From a checkpoint of a small transformer trained on Wikipedia: width 128, 8997 steps.
Each number is 500 + 50 x the weight over the matrix's rms, rounded and kept within 0 to 999. Layers, rows and columns count from 0. Numbers have three digits each.

# q: layer 6 attention query, 128x128, rms 0.405, rows 0-63, columns 0-63
# k: layer 6 attention key, 128x128, rms 0.395, rows 0-63, columns 0-63
# v: layer 6 attention value, 128x128, rms 0.44, rows 0-35, columns 0-63
# o: layer 6 attention output (transposed), 128x128, rms 0.358, rows 0-35, columns 0-63
q0:552455433500553641452536519520523572499489514470593607495402550505451564640618499562530473557538490579477405541530517462452506392430478422508570519454551568509363413433601481605514567497492420
k0:539449523505491513519540436591455557445544533451556498453524441509545516518647577502499522478529555502451472435528541525485475459486551574502370528473535516471352588465442383500457411470590419
q1:486406491442511487425491539399469515419562428472527535613589471533456373508645506482444499512516499514521587496464470432547427576500511411574512456543492411480422471459514548582536586406499458
k1:487445473461564517409549556519439527440556539586472433549443521450485485519531501478504523456487478501554486418541467431511558464527463549529610378404539542435493441465417559539631472426540488
q2:506580538401582583600431594491389584526567498487557484483528518431527489459583491430482498555469494534504499645510513575492544516469457506474491384561530511531547465497478560583488474493545487
k2:513471458542550487534505504529518515558491529522635440515464482432529485454523448458548450455508478457516601520505536571513593544437504479458511476593530528392517535518471485493526438458675461
q3:438519420431483458583501524533483446488463458524468472450528501561472548506482417492444528558442505471550511524528403568562502537497419492577535584495508423510418576493549467641364418506564474
k3:437518508530478503504485505456526383583504538485435496424491435612558542517483523525496424594579419497498510390412570532556569461502525461490460550549561611579465579492542381511542381463479470
q4:552420567497458500430469496414400468435560513518448522457544423503525465413467441463540559436524515486496422509450460611498504471599596535438533504471518591463513442508515423539537514414575492
k4:488491512568501447527559600469474524497376552605468539560393527464429417530479460493526444423563558458603469542467516510543419515495518565437553441508447457408487470456430447443565517524605480
q5:445429542489466488428546522550377480531474508507464557521550538479585462554590482501449492548465476493460589454558465538472438376496464561504594536511503507463539465492529485500468471444531513
k5:491540462510475555480526493479468582521532416578540510430480545465478558457529502577468470484402478528456465422469476546490500476494493540574660570416432512566577509496485433423458459512568562
q6:504466481459523525487587432576480452548632395529530413536524536504527491505586543534493530521498536409561429438483562487407465475350529610583404521485441559514560420472480494515507497534457452
k6:467534468521476527422506511505551505579508400438523586534552504526484492416543521521518503572517474569594467532491450556396462561473612562517480547412520552533519499513483573447532463508507505
q7:559452538450414583545505500575436544551553470595550588547489492543496465447541494465438453481499494424570476518399399502429386417560541509481572471488533510483507561505475462494495441512478484
k7:654494403537457511445521446528441501480522537528588491497507556612457481435523585571479457609423498514591554501560513497446443531470558493438470495593533430633489568549473470473388512480557535
q8:452502541380550396538565653560574427547543567519545483486449424426468467524540501587550459506376470413430459600603468508558560465543557483428445507562532434508427539577451510482464530534402414
k8:531562541428456390513592491494472503535470525468536484468434442459446514527576489567556542585490243537471496556492534510419479419491560471517555481483479455492460496617607491424583537530396414
q9:524473483532457383569477585534489585548470577568430421511403536535489477489571564444480481505497542469567468476562532441502414444512537506451449436412472593516517489556528477495458542407555508
k9:577518523480523411432576448453501497507491466570468584533492538565451487518498502465517439581529387473396534482356536470472621515512494498477550504406464508594611409467504563567478489493493496
q10:507536515452559519445506492466550477525418577541417492532477607552456431567522442468510457477501513557434435526567410498520510487524427464537426534477438543416591499477479565373485533482546512
k10:540561531558496505539550530425537621474547507579509487481479576510563596446380478493590576524392487516416441471511537559507508533537529556488479460516539516511462419431410479571485456506456508
q11:577549486529452482423561506488510554493531406401549521482523590545607451441521491442529572488472501482491452412515496468601547512470505576506482505485543468531506578531553502368363513553564564
k11:522522493477509505460422573463520471439469517415585448415529522566484497410533541465568463542509495588558461481503517564504463431569444419521520559458514502562440494443589618464500585407593455
q12:605550465489470517582560514484547514462445452436469418413445470510540489454497447485497540588626422533550461464477470603555474492458490396487522573631540457517524438443476458456438509482481478
k12:449392439558502485531515539444479466421435470532477496527457560502493536361400531522522427551615472559490536560526571484326541478470431479559489502481502553588510515485683526507487426479640422
q13:485527530500559416580524551541561551500555425499530504587437439495532502587602512500554530515546473468509486432527485540544503519486589422583586509558436443484452452550487481473412468493456449
k13:535439436573426512488462514417388549536512559442518519488492562488539485551528560508503570478497509590496494471555472506563552471419495524514432413555490519578504498591597473454512528454532449
q14:435589454542479588436588482454498550598519410576515541413467496513436511517508545508599533454525498583395562516376472487645495602488485521502561535442464566567494435563496388482436466483495449
k14:480524482522452480463506541601508504588477462501523519461508538534501499445474458507458499514560518469455543411487486452559392506524518496589488384458511465544502530517513523510544543471453360
q15:447479500428537511477484471519511417502575509561506532507309412443503501390440505484476480440504431535454512501532551541653381486503384477532425497558502526478423541543584563478524513457537515
k15:448538461384539523535591516490445486420585375455544474476433556489413464421416519555541464400420552477437416549550570507543499516528571487477642480494507470558387483498455450523543403421512593
q16:403486562508396596483409384474462471514440552520467434564541395523503418459542566609528501535531499534563496473573413478493430481482564468470449478568577540588519518495498471447513513551504491
k16:579498535483552468437506483449505525499390431527464420472520537491535549561517573668559498504445566506551426518514466621396506599522529418514480540501554506493475490471560496392484531506432464
q17:450562469434560614481440485437460511482471514482484545552512512519551467591609502421459538490580504450497486482518484475456598443550556475416508536498512436555503550489552461462420518440629573
k17:528473504499491513473557606517513503541501475495559411425402533521499544467561577475464461524507550464583507478597433511495465501485483460580547577507524508468485304428454461468481471499548494
q18:475451441475471443502480578466417514520520525423473513523544500526520588566472526440501488427480585514522456491477428484444459526417574473425512494555541524534499544456462541510576533457452510
k18:481565458515594499448517479521445463490561520467482456465590457511515565486482453541547502515584573490594557547504498484525448554484490570510519477511379484510509472514416543391462555509461565
q19:505505522525507464450459569433434599500467555461508495461498443508521695432548552541475513408589563456358523614437503537509585494485496547547403618442442420476454521513525475475483429403558468
k19:498562564374547593544536431548412485444541497583563549425387474445466536573561482539529505489594502529511591461498485613480522502424447418535444491524415428475514440485475513581556578419555529
q20:491400542490539487474512510458506503435499405428539570519483457502477405530537465466371514532623557524493638480572547404443527469516448523493504494459564530532588493516418467517538430500489560
k20:513541523462491415494483465494526568470448437497548419446490507350539544511488468499519503513492611477535435485613457490488521511585458469503428412548503620478600434423485579557552537490517571
q21:521458570518611584475539465454500549529429593533429503594583453534477592478569497470380461501420530525471475536469498579437546457540529498491534449486395440540575609429449457462548538465460463
k21:420535482422494576487622573540557481468484562545638437522467570475471522490532552491494500603457468500416591529466492530511508469592377512535420448514443536426471551468475467432533534555511657
q22:554438514557383595506582574548503511472477400384531495583584469557425463535527401472600427486485555466461434570505564410563494490547434504560617540489484450496520452450513494455542512528527430
k22:542450466507463501450492507448445651504434510453496512486538520503483672466565498587452509451400600456441512555530623408552459365452459444515436505425482506450436566404470575467571600552508455
q23:599494437501452496440427550419495451476524522464473467440529485496468479418611567494498516474427423524475557517456576502510424369589485507529545633483468558488433511589423481487611510601476504
k23:521456486454476602466542551458590499537451487424479529518497580428565392573608500440506506497481496471511457583412584497571502516571583465534574499572536495492492440621578459506460533575496417
q24:549443472543470468480594565508445502512515579470474469446515492462492444470496554403540502560496540453533445487561418427541535477373507432566465483464502444522570475514435497442426511559470462
k24:467405517436478453531456469517504496487580549469411611496544470498451485478433497437569438579518511586484522454482569571574478430479509452497489443581484578490550558487464573463467552550560476
q25:586521516496536514597569486452531463372403405509401532479513440539534531430489509433547540476445483509509476543492498463466489579530540488570498419393500503473567546584546459517521547459447556
k25:477539514584468422611495507475502505524480457587499523515487492461513534454448447487507576459412528527438582536549505431532485510570638446505475607556451478512587527533485492465511496571479521
q26:556534596459457601490569556428463510549517446437542475525529621491451486445530431586406529580467426440529474497532577451538529484411489431392464532503481492532554486567506459465508476534521441
k26:486466546494503587482424538437461617557550498506592534621566460571466425514465460439571374537505523471503507527536567564602468558521479456522424496442484488500456475545485402520494438434526494
q27:468466457496486477483508464478431512619513572442511444536456529486592558467472392449495434464500488495553640446547621481531396635517487503481441518452476444474477511466584457418564423672512492
k27:447497570474474498499495511474500494473479543390481461553576545469403496407496485457462452470477474580509522487601504514440426521559494389458552415598548544504653521502443460410504418435454505
q28:500456555535543493550507393556474543493444555470517448422407428433436484594538410499435498542532446543479478518510544572530507520510489472552507473471488499466453567490482375436495487495507585
k28:482463496512453529624539492437477537473497567442448517425444525531505532548492522507501547549563468527482549536524448528480491553505498427473551490515484444527548424493491413505532497508478461
q29:500464404417418570461511391522510464589445524512455520432573424527603503435430610544447371539518525529443517566525500532578540551449563414477405374494533514526464506465484528539548475629498522
k29:447409523510547518468547356457478526496461456561556429588473521487512539543521476505569483465529493546429482453529489481328484504473533439438508462528510484517514593529443546456581508620529581
q30:497644501460507589443491556538487524456429499531425462436454457527509529475471461482441475493494492498491489478521435470503440419534494528531587519430531481531471476327508487536496518561526570
k30:428552503495509574491517598411498474466477572588515403526543490488462531396489537476544556525622487497490489537488439424516491441419577484437479521609581528551550396432592472516478473560549536
q31:500429491507463519502496510499510455455536580504505667473435515557459605406460443457538521478542480538580486462518571511500521501533447510447477522479523403503549452442509553490500448498471510
k31:519503500420585446535424465557424525448488437510549493471561488422515520435528563532495518492538491527493500585454482520557491546476440480484592496470516504554469389524571515503471490430458448
v0:490485479452472511392537411479514491480443425537526435453441430455423477518534614542487485504554433557522509636510587465495517598509503474513498470519548525557568463540448536495493477486498538
o0:532387485451499417589497458571439543453563489524452520468490559522475553525452446597494383519519564530605461467463483510540454522540529561491548562503462460533487468484592553487505561452558494
v1:407539444544530458517491478574577615493508493501432519542522437573507458477511453440537457560446480454543525521472477468461533580582504396487501537512530516444541432404477469510556493525510417
o1:449508448567567496457488433511523472493468431476489546393548530502512528615618565520496470515603580466522508465513537471540559527384501507498471562451479467490438519481589451545369507422493544
v2:507499501539455448472507394492533426433554512560517562533539526503510544556536446475449587453487392472496485495543508504555536474494452566554467483498513543507491496538463556561533482525417456
o2:485547492480423479543514464534436586551497446569490453463528543442452489505431433570504496511516587548454544491483505418577469489513487479504505537551496484576582575486384472498490516468460437
v3:472517465576378502578474475513497525500450532416516579407516487523465475471567442519401517495568508529517446494444430495524523544507568487518581525506526463539406444512515566464609541522496550
o3:501500502518572511475511552554581604547600589527495453448467383523454499454680526461452535462461551510507455565479499580459458556514573528544544536494542529498469447501433475474433538497538448
v4:510504489618541507492467595526494466449466573347439465530473530469440499533542560563418489485532569591581476575470458501526551439514531464454567470591509564493527438518376509524450423514436489
o4:465509409460462523558500408569519612487483447505468482567512350565490359459503482508504498546430516543533358477471497537498452527537531463433551499494528536545537602507465536472506497412526452
v5:471540531517494498377510518444510548516563493480597573550498523517449537447501563445434470456513485545570490509477428508530528485527521452497469478499504514435539398521535530528490615513491454
o5:521532493489501362457570396461525464477523516479455508466494418500459517478500489495528423506532479473534507467556512550511567642570546470540364475578473500561505559435549500437492503404518470
v6:417507468441500467491514553351495480595502432472488527445495445498482521603547488503510588536481504492479524497552459536507431578629455509443523518509487530564461584508511446426526472465533545
o6:525568459526572488494561498520520545579530494535551414461467524565537548512455591569404455517444517490467390588551525538484527516446417472563349481606443441450549446506448602480530462570421466
v7:511474465508592550446550486553497485594479437494554521536512459422451531449547423528604421465450479555526501516490499484496503509391584520551536482472443485610527533443512503596562441525498470
o7:508524461512579499444530567464526516485476451510483539548510575533540507488490613398468506470521420446492474453511478460487560619546428530512433530462571540524470488543443464454407450408532534
v8:569429533611538433395422491488478472559497452437473559574480472523449506481522445517533596490466456510411536568478496491474496446462420591474529589491459539477425447559460524411505548538539466
o8:535449501526519552522555432481557427426465481456481609480563446515518513449381444442442526484558523500541446537501513498537547557499490477560473536484483500470569597441516453506434493582439450
v9:464439504474529466503432462487473423529516443496464498446528520546501535470595473512498569506424496547472417460528464519547548537471524422505536401519588500434457486515520451445609499484453560
o9:623471481476444556498464612516516520540500475464571477631478498448559543441460535531532449453523453423544581591444419499469496457501495529463451509465438591586536529486553587522485438556555480
v10:434626503461477576498428478534486440460447490444533507477540497416491389530480508551510457492499504527461465569524490532516534423558495522512584552558479471518507607431486580508416480454523436
o10:522484477464553448579430466505567507429444536546476454542646493610548461610512518486462553598510452516515486460492513483466416515545553474577591465534448406495405456470474566504588487484481548
v11:530535538499509421493538520440554538469455467412437629434518483529479557470397527419605516512543439548489482578503514512502459542478464477433545457572578458501494455534506521461493540567563473
o11:536516508508534513509506507483467562475497530522486492500588485523461501520484488541508520459447531456573440582440541552475504522447494484476391515501439536318462524565505414459496476442595538
v12:441502544524528484525516486436463420476451559505501451545563438474501572497484497458483506506491449533448579522494523561483480556517610476506508558461508454465431465493535485547388519600561546
o12:501466449438544501465552479535519515501487450445474490459512507485503503525504500503505522484420527500543556555462468551548492464489522602554525445479507550509479464573444484507485468449448479
v13:594537452549471537536468463491438582581470510485433528648535432503484438505510521501378497440463513408543492525571534513462453508528542578532472515481516483481568490492498445487523523485511537
o13:471541498522580522483482468548575443507574389538527530438423453464608466433562515459462469510570463547463475495393433453631501459485517469546544539458494547564539535575519473616474544436508478
v14:512529539470535525486590445429595486501575429530538554475422471579549422434559512416488435499442476478480517542546592541467458529507492488376457495437441559502453461464496426475584514524468471
o14:476586533538521540554564497583420468521532488435551536460603484476539625450469495523509513473489558432481527426487485541532586467441489439526454588543470515541439510518591557587478593476525559
v15:543446592434430455521448502591525472571477500537549449594578467504520426485503567499537508578508503495500453517501500461493467501561469448532441475553494490536538523502514487517512564500529529
o15:638466423520609528439537568407498469512537457466530526523485558486494439488517480485449544561482516596473479494469491474565443608466564505532490533396534474498631616571578572466508468557512486
v16:473490535548476442492534481603544428393551471484538492505425548450562585557533447445508430493478464485560541570458462508516498555538452440485528450493526509409535534424606481563488547443619514
o16:606467511446569544498506449568532608632479555553529500493592482550473463475414492378426519591558512481517455482490530484472484480489592571384471457486540469503572545530410530470528499554532583
v17:525502618601520514452421520437506429495608557473462486443535461543440568482496489492539430434434559467452495463457440435516483517566579502445508452478516442524502533460490507500506494519527498
o17:569547514527506528484541520481511516560503421483500423402641506458508500475442466455495437592472406467490553589531522522526636490513546435575408413477533560588497520574596491455438482525479384
v18:518394521452477539438584476469557521435578537491507469460433495481455477428497465531467526598506503499450559545590498434507534514513495474522501433599538530535450508448529481531427456486552530
o18:595549481516449465519463541502468428504480478671554560459572553468494556489535542549467537494421522413507521569458456499498535430493505566476453488512562421479423532458455471507561530515529390
v19:539577558493450480479525485518473470486468449535497427513557454509447543568511429513389440434493620539500440555460500479500526451380556497512455494437493572449473448526580502580494532539540554
o19:484511493467549523438491453461548545485476532543489429478472496430528449454487483483492444583481470517466538511478513603488391521549462557546441515476507483527568515414528475548433488536566522
v20:585536461516510474389503426497459456568489490440429463503553457575639522513539483501497520505528464511445553572450504511493450445546548392485534414482531504579459446451490543565484521494485558
o20:518493506497582536460523454465475481471552636470530464485369428439445468523446542477532504444483533509503448429505494557560481488540495490534462508525503501506468583528557515430545454487510461
v21:519550578529541367502541464491502586528565547508570508480534463496511523480401579543538495527436467547406506477443472570550519478635468501467496468474509474598476470506443445551556497490484503
o21:506456495501429556565571618536525456544452477486493444554434584441454472517504498528586471458464542477515467432588506490596511466515482481542281467482521518514482617475440558470472498527470597
v22:405509498448476397451566433485451451454441459525523428580529482485433474488577566414504531498518546413534363519492509484500572549504463463495526504544459539426491486492562500436456570536496465
o22:518527432510561557532447442491418608516481510460398490506558566482554470547524411510494516566522414456514529472462556541432441488445573520518499512502452424439479528522553488549511496529542404
v23:472562426461542507483503508523618601521496463530468396552485496536454558498501482418506494418481473548555515532440422455509545411495524561506456518621516508623448521485479492485426470537496579
o23:514482517499522522447484523561412420473465642481510559548455545473510478580679556584537394482432495516458474453541548471526506588554531538500573495384503538443509403508438487501552498424469499
v24:456477498467520533539462417480543556555633488433536551441461513521527491592512491458460399529628586451524470443495542356495462562544486504485460442453484519476458520541483487453398453607459549
o24:502538515484483551427502533584462419517500513444531475485457557488571495387515494594519498501525453512513440533542473513424507513583440598441479521516476480581520502468532467495546534520575406
v25:422519573496491400552484586519441531603377579546372524474435488532513463483466496490466536497482520498513559407476553421569392522512517462563437545551418556465530554550457544553367403570525513
o25:505530450548521465494478502489540462565439425431528461516504488534530418456532523593488535506425457479460454561568565498624445508558478450529399508441542473455558563504464457617529566475591544
v26:434541557466428561528431539480515517462534480468496419499530468390519505542531437491548425490617462486486573493524550463559501497495528478476550492595594571535520504503500455486455521463557547
o26:468468428501518457516370442427509566512491460520598450434538480582509462576499520443440429571491491485595468561457458528437427557536434423524595526516507468505486417563401515499429511478580541
v27:447375511568468450559451522563545479551451480491527540483538427496432500474467514483404480456487522484522543469609471590424456455477574416543498514578473534416427490582489424522479495392531437
o27:524509515582577490487526597547600492525535426543486460548572406444558606510488470368583533595503587470539550550482473450517516552525523505513566428504490525408497451518481428390507465490512479
v28:549497537531524434522556546450510478475507417467606510569501510534503447538469562481555488526521511479465513514388426474494416519609544575467491480433468554458491497547479504508519433541473553
o28:375514554410510514529517528492563491538410424530482486449505500457525576545405450558441559477494457476540572428521455529512581529488492444492446478554491480499527505522443447433556491622477480
v29:491478471600570502430470575540450442491618483536423472532535496472541501571432498414495533443547497554524472541477577504486533586424461471561532400507395553514516577463501459443470446603494601
o29:477541524540590526657532399478506556346503486649521479453443609410456512506546583565562511475535417470457508502440550539536513484551545446429491453474439445570560478554400486548441483502463446
v30:498447456594533396460524547494538436492471523554520501506475564410472547534498493507447571410496508361469458561646530410460404460508494395530555392433551428553456498470526469564533522530519487
o30:565524522564477595580510503513373559565538450500509521497435488468463531396483573520495450567442462512424453423477480528480605502456451554496562491472517483540473474330488472447492478602483445
v31:527574505505456471494485512529551409527511520518573529512297505486523485564528486452459564522572468538461491589429578484458460519569481460547473500529504536515576464544505469546471550459497454
o31:497410532449549516560461456512508490483521540473489465429514500578514563445426461525566522472362572559467419455570521463504519449489572588391558452588502487517469634409494554412463580521490525
q32:581447472536642464552584427512520445457567422562476475460476463589494543446488443535529434485519509490472475494532570503473568520470597455573467489496485452487567476561498445498392509535340456
k32:507502460567476544425507505508486513540495534533547569519443463555546585476435555438495498477501541509498563526460490533514501536461509469496405439528590490549505547486561500581474497436456502
q33:493431534451556357510434563474473518426522498548530431458526564558434452492558524535466552472506410518474395479419454487492565451526444498493575482566436500469401503569562497477451453499609395
k33:547435532513500459501559481512494376481544571518478565504418504503531431550485505534498380528534447573608502398521447460410670401542405420507494532558415504498502460528597531526553476489533497
q34:418508505483371511508415463460548540569526584535485480567469544551562442485405491627469440433514455500566480447546438489528419469440550510500471562537468398504495460479463528565506522517584521
k34:504435474435477501402376468433550445505495453473486488486498566413487437488498508480520497544474570525537543529545537493564488432477550555518509534492392504485484529565419486465496491587483590
q35:546440431477428480475545545450528492498440545540491491569609443551443489526450521429409489522433508533616472488534496478453521477516443512527460528439487495541508596525559539429405545414455552
k35:452524389477555543594578434545492505524430423474543534493521386550508507434527481550433456476398456496566460514625568544465483412565543503493377546522579481351404553449472552533526580499507589
q36:578487552492542531501494431633471517574490466520483509564478528526457444485482542474420514460468514429620301494535464489470467459483512539352571482458552523458576558537533522504474460554552422
k36:465519523507463463496531492542499481548557459557470508518438494510512376531586556564544414562460519495581510496568427422436504469483565528541466459458498400502493552496481478553518541500428584
q37:563488522464602508446485518420533526497442478419592504412457496534464381448442491528520400413613630444490437475444485520535520513547548383597533576540498496449505435414539460497590484368471389
k37:534527580453592465434583491518530690350540497565526563495470499539401543484411525548561449418423557526598512501550458546556484480502419477541533460486542384468575486410433483533495414552612521
q38:467531481524524556462557444460498564534466427499461514594491591423552356491503563497500498508541471427499475531438577506531404504529481485540449481380597521512582554472495505487526451469512524
k38:536539539471588472524458571451520509495404453488627502551517525485463452478477580580470451556457464482439434425485353502542520447517490508489414455375544544528514536510532410479440424383479575
q39:599582465558467438451445434576540458492501505460469474466504445525509537523420527440486503452509553408459509551464525540550498487466508372480511463467438535573578535441471624468409591540578579
k39:595479502485464418603438474492485536536471468615517420405569515504451495448495529461491412463513551504505563506474438522482562422542540509449462599505505495508497530512520534548534541481473451
q40:479451451441501536574547426504494489496498476517472531519364483454494478499561507530402577524595467590404467489507462505462512510401395579500498552494466616491507521534447415602524477441553506
k40:418466459446455589460521491453382511485400460471521553471507464403543521500434449601597560465546506587390528440428446567450490580488454531483572489542549555424517454349457581647608457530576624
q41:641515533610454526449501524538351541528430546458522604421562547601614491470561458362462448482477576503440528509521423512441534541497471512564483487410439483566565513536468583481452477473457519
k41:567570398506424409516452504466560592507600455540478560485493594504529527499488523350437447440533558442515459484531463593487489419474527457570402559515457425549532555447583530411412508566563512
q42:551539577482489470510492399520428482454607553518482502478508612456462442469385515470556462509556494560558408452487568512470575439480402522500475423571533505465473477474475482439517505540502561
k42:570555502554564493480421552558497554475520627645544502450420569393484499533431519532496619522515514486549466507544521507437535550473523421492463510585508534454512478435469495488478504418488522
q43:486417451453464564493478501466452507454504496407541476498472581440378511493473403404432547473448481477565551603471546469454479510509525467484522436502559586479482449542497500558464464553464561
k43:499559500481564576545450552539475548538569554474550541531532570494513457446521450508569380540459577451551558568451572499555472505539539523395504516519435492465555510531386463466572532524506626
q44:529584570450509498510551461477546549437562530529630462550451452547477495399527450617481472430422301533398515560490588576437538556508479523476483468528447473517524557567486531541540522537515487
k44:527431491514503555573511576392460411499477527469542460470430549516474437454500441589520558611451444471473502513494479510501547463537507545567467461546476431391485531520555524510563417535529449
q45:423508435411610624458463450514509498511531493516599468549495546510573432485477595517523516487478502457446473510504475340475542521467580492511493489446512460492433458471566384564554483536524508
k45:585542555608466576477556447472500515465474602450457445502428456491504582455497405499475576469421569489534422420564483546505507468512473451430521442491553529457560510499305544594502394463511492
q46:543489428501576511406492510575467486521637548464387488477517515523500433521435484571424533450461489548512503452584473627452479403529643543543505527424487506538501452483495490546455441548517466
k46:520428424428507458519488427521520449530516503555517535475453447588457465465488503496566446499575455501513483412426500620455552470466475566412458592419606579570443624513556506507497529507514530
q47:548543505566382481514519448548534511455424515496487543606564496523577584518506452459480538408589501517436342436489424443519534452520492493582489506464523455552568504508541484528606445496496473
k47:404542547523446437452526472450444591520365414441481547437499513532498530490467462494451470560515501503456506600508526491473544481542525454477374545498390545511519608577487520475542515479514508
q48:452554584573496401617575562577480484458502559514515469576399400531559529494470517449501502491527512329621528495373499575480520502507512463473455494456553468499510460480452365492487477542571548
k48:550446546492438476556570508484419504489535491523456594671457522553517568394485498452493535473533474470538529488445509429563560498480507552409534557572424559528471473511477352463443448509473551
q49:460495528488448403622533550498463637523547591598431472381467480506436419516460538547504584505470543456430468471601567505564513411555437488473526581496483466546474521515512519477481474493486434
k49:536488535383487453483600546581494486467428427547513546459428479510552496505561473465518474543521477513391495537502647455507537452492525579517465504594532544477476507506479488494524539413442473
q50:459517441507500486492435384519407499543451472485437475514457487447505563527499472587496484518491468401492514490418506483592517465583542502506567547425479499499465462505531406462550518543525644
k50:499549563493482511507549544478551461514471456527490547541422446453403468516520472526483518458505615500577527528567443549576450519488530569392605573564485479393450502406423419533504521428448517
q51:530416548574512515365448465471556563411505578464515556558470470551424424514480559558503468504467538549528566450596504548467479581572513494470464484436519583502539502488557347528520614531522424
k51:505491543523658486364466478553568423587447483510519489606454445569477451514504360442584543445528575580454568448509544448494507567536545438510438473515496477476461445535520426490555434513605537
q52:498420523504490657566559542498422513470486459545466494503584509583514506595476463491518430523486467537481521450477496469552422551655519477444604486570437470449440508605491462444504477478549496
k52:505478497507468472483406580462491550414476513539494429491459468539576506596568514491497582405515436447530619475461422493474540500502577506486366592517505517425533487529410470414522574444511625
q53:475498471563561539445447509584498616493504530568499494415468520472466540455467525533449491493512461552408527555508441528520502478473510501455440519535493540472550588538496479394501558485441490
k53:454533519530479521504530451474550471572555508548567480522490537556473538465458543490434407571519588488428522408546486505550454505461454556583520523458496543532476541492521499582560480389492517
q54:593528572414365484382387445528531540611491420507531552533557449457494530604572518524515419471378509533601479544422537531540552566457484373600527563453500426556433608524476451539462553510477477
k54:614562448523449547383562479577531486524467547424458558484590490467523464451532434564507414496405527499523581513521448613496458478475526498562467395433426441572460420567585511443392545459445548
q55:555507512502475479672545534506532396494573456374492583483446484408543462483508449430486508442457547449480500431546526467431508512455524434480627464453401596619497598478462423450519462535474502
k55:585507538450455487499348459463494454474469502449543501518451501480497513475436560536568550418537471443518534466498586397530408564477631449527529495460388472488387543480530514522563536538506519
q56:479564413461466409334529509538507478496423485451482551548477393498535439456533546498510484542447543510536532533473569532588420466544571500458503490515530569584553481513432533463530521530525470
k56:538466533437407515421484497544450485468560469556502489527642408475383384500514555490478529366489631464571450489655603474556462525505495599471451433543469584514572576524506513488404470468465484
q57:384493585443563441518550482521593480470556561525476575492468562516532523407488536487389434441481516559431545501515560402540489506480442533510553424524432527617564464554518452479578533443475492
k57:476610621518595391610497456555467497527507527540557456533437442560483516449538529436430462429475524603527481415523539564503487576530552508515543377528439530548547474535558567456497446487352368
q58:512410571534536537513516538541499445492568588376510484511518466449464488609504503471540443533481498434464480484575491525462502381536549432629463466556459518553550465551470412368569608461565402
k58:479477480528456479591606441544466551470593511472513483504562500462481527568565516447615478463406541541423579522528470514498516495546591475469450494558491596496430589436506415480507464494680539
q59:475558490423544481502567480512523552560570559548535478575575541415507550471506504548456421499406468477461578474416458447484529431490447437540481370499404597438553504508492602564490562458520406
k59:563493451473473464540576496575473436598518441523632534490503488429455467481496459543502494498428447438493464469519395560517525573543567464518638426530423543478468543530489609581486496556396476
q60:523508557590528631534496472534431474592517471547570485498438504414473401580510489569505512464589443491477582515483490485565449531420320464554420505496448550553539483529468517490491533559479528
k60:404497505503439523460464523608508572452553420514517429497487494561550488443531477467442470386509674520481509391398491470602516532520481513510530325463449525380400522377389620495464512505485592
q61:620491485463503439571447476441481524580492430406511497418401449672513567514490479547377457566532441492491578486464541580402408523499455468484537476559584463566439520518455603565508544467413429
k61:432500505487550530483419477560522451505525450497488393491470452491512519531498519512505554508501470509531480490419459498482542446437562448544506501554484465631488594537566479536486502448479526
q62:483478519390495548454511463485544483534509423451562418595462438525523453520496461562544575498429584488432390465479488473478578586428466512459576407444544486463505549492466569561432580493481476
k62:495511497592477537374489529529557500541442503535504439468517453469485560503552477564498572496472445427508545542499480444518542471555451566600509510479511472455526445530558481593518561571418406
q63:573499396600483440400546440446559592508552489461453456368561526484530423500566448427473504514531476586517452489565498518549523465549492497595471483475544471529491448499568461369584497524483482
k63:536477444495434546423498483414525504518473469492458447497492482508508485433438519423520477497501460602550549433490542548558419515585561470599418582478499525486576454553658570488498516429533437
v32:534513509525479587483568471455509375491456434498514535459547506475491531439443571497512519471515424445536508487531444521589551531557485599540486558530553521538525507593467411447524500512410555
o32:479521629505438477441522519497490528471400450494478520519454513616462563516462562457523435436566539378411527561442513546541574429532475513558512433434457483454492604453541392520574430497572483
v33:525532455479515485407478420522477469478481489554460509521531444521479449484472599527587429524508573535490546524539455424520384534497480502439509493534487540513442513587499511543498461454512500
o33:503544525538477402499535504482528508482525499530560536558472520622449485512473437491429482450461501571593531511464500485492567443499466459434528459569530472579519429484568526427490414547505407
v34:560475575496530430426534457495456567517497490526475574415488442515488513482490514391508485543534445618487531442568393513472444555593466450467529419497464483478403476436448531447598584588508490
o34:410472538529437533555544542464551518502508580483482488604455476474560517504549442558505526490534618571494524499562499488504521505447511489486395484485473547439510515518419435609503443565404596
v35:483358484498569521479475465470433451511469513467551420458441544499452513508525543523464539478519471417519399523562536574458527570537547524477507529442513458442468488552530512487545546501426414
o35:517490513546484567472460417508503529444449497518537500591499529554562536438401581538526505436456510419506445484489441588516458483455530513509507518510413506495542586511441463485427464471587532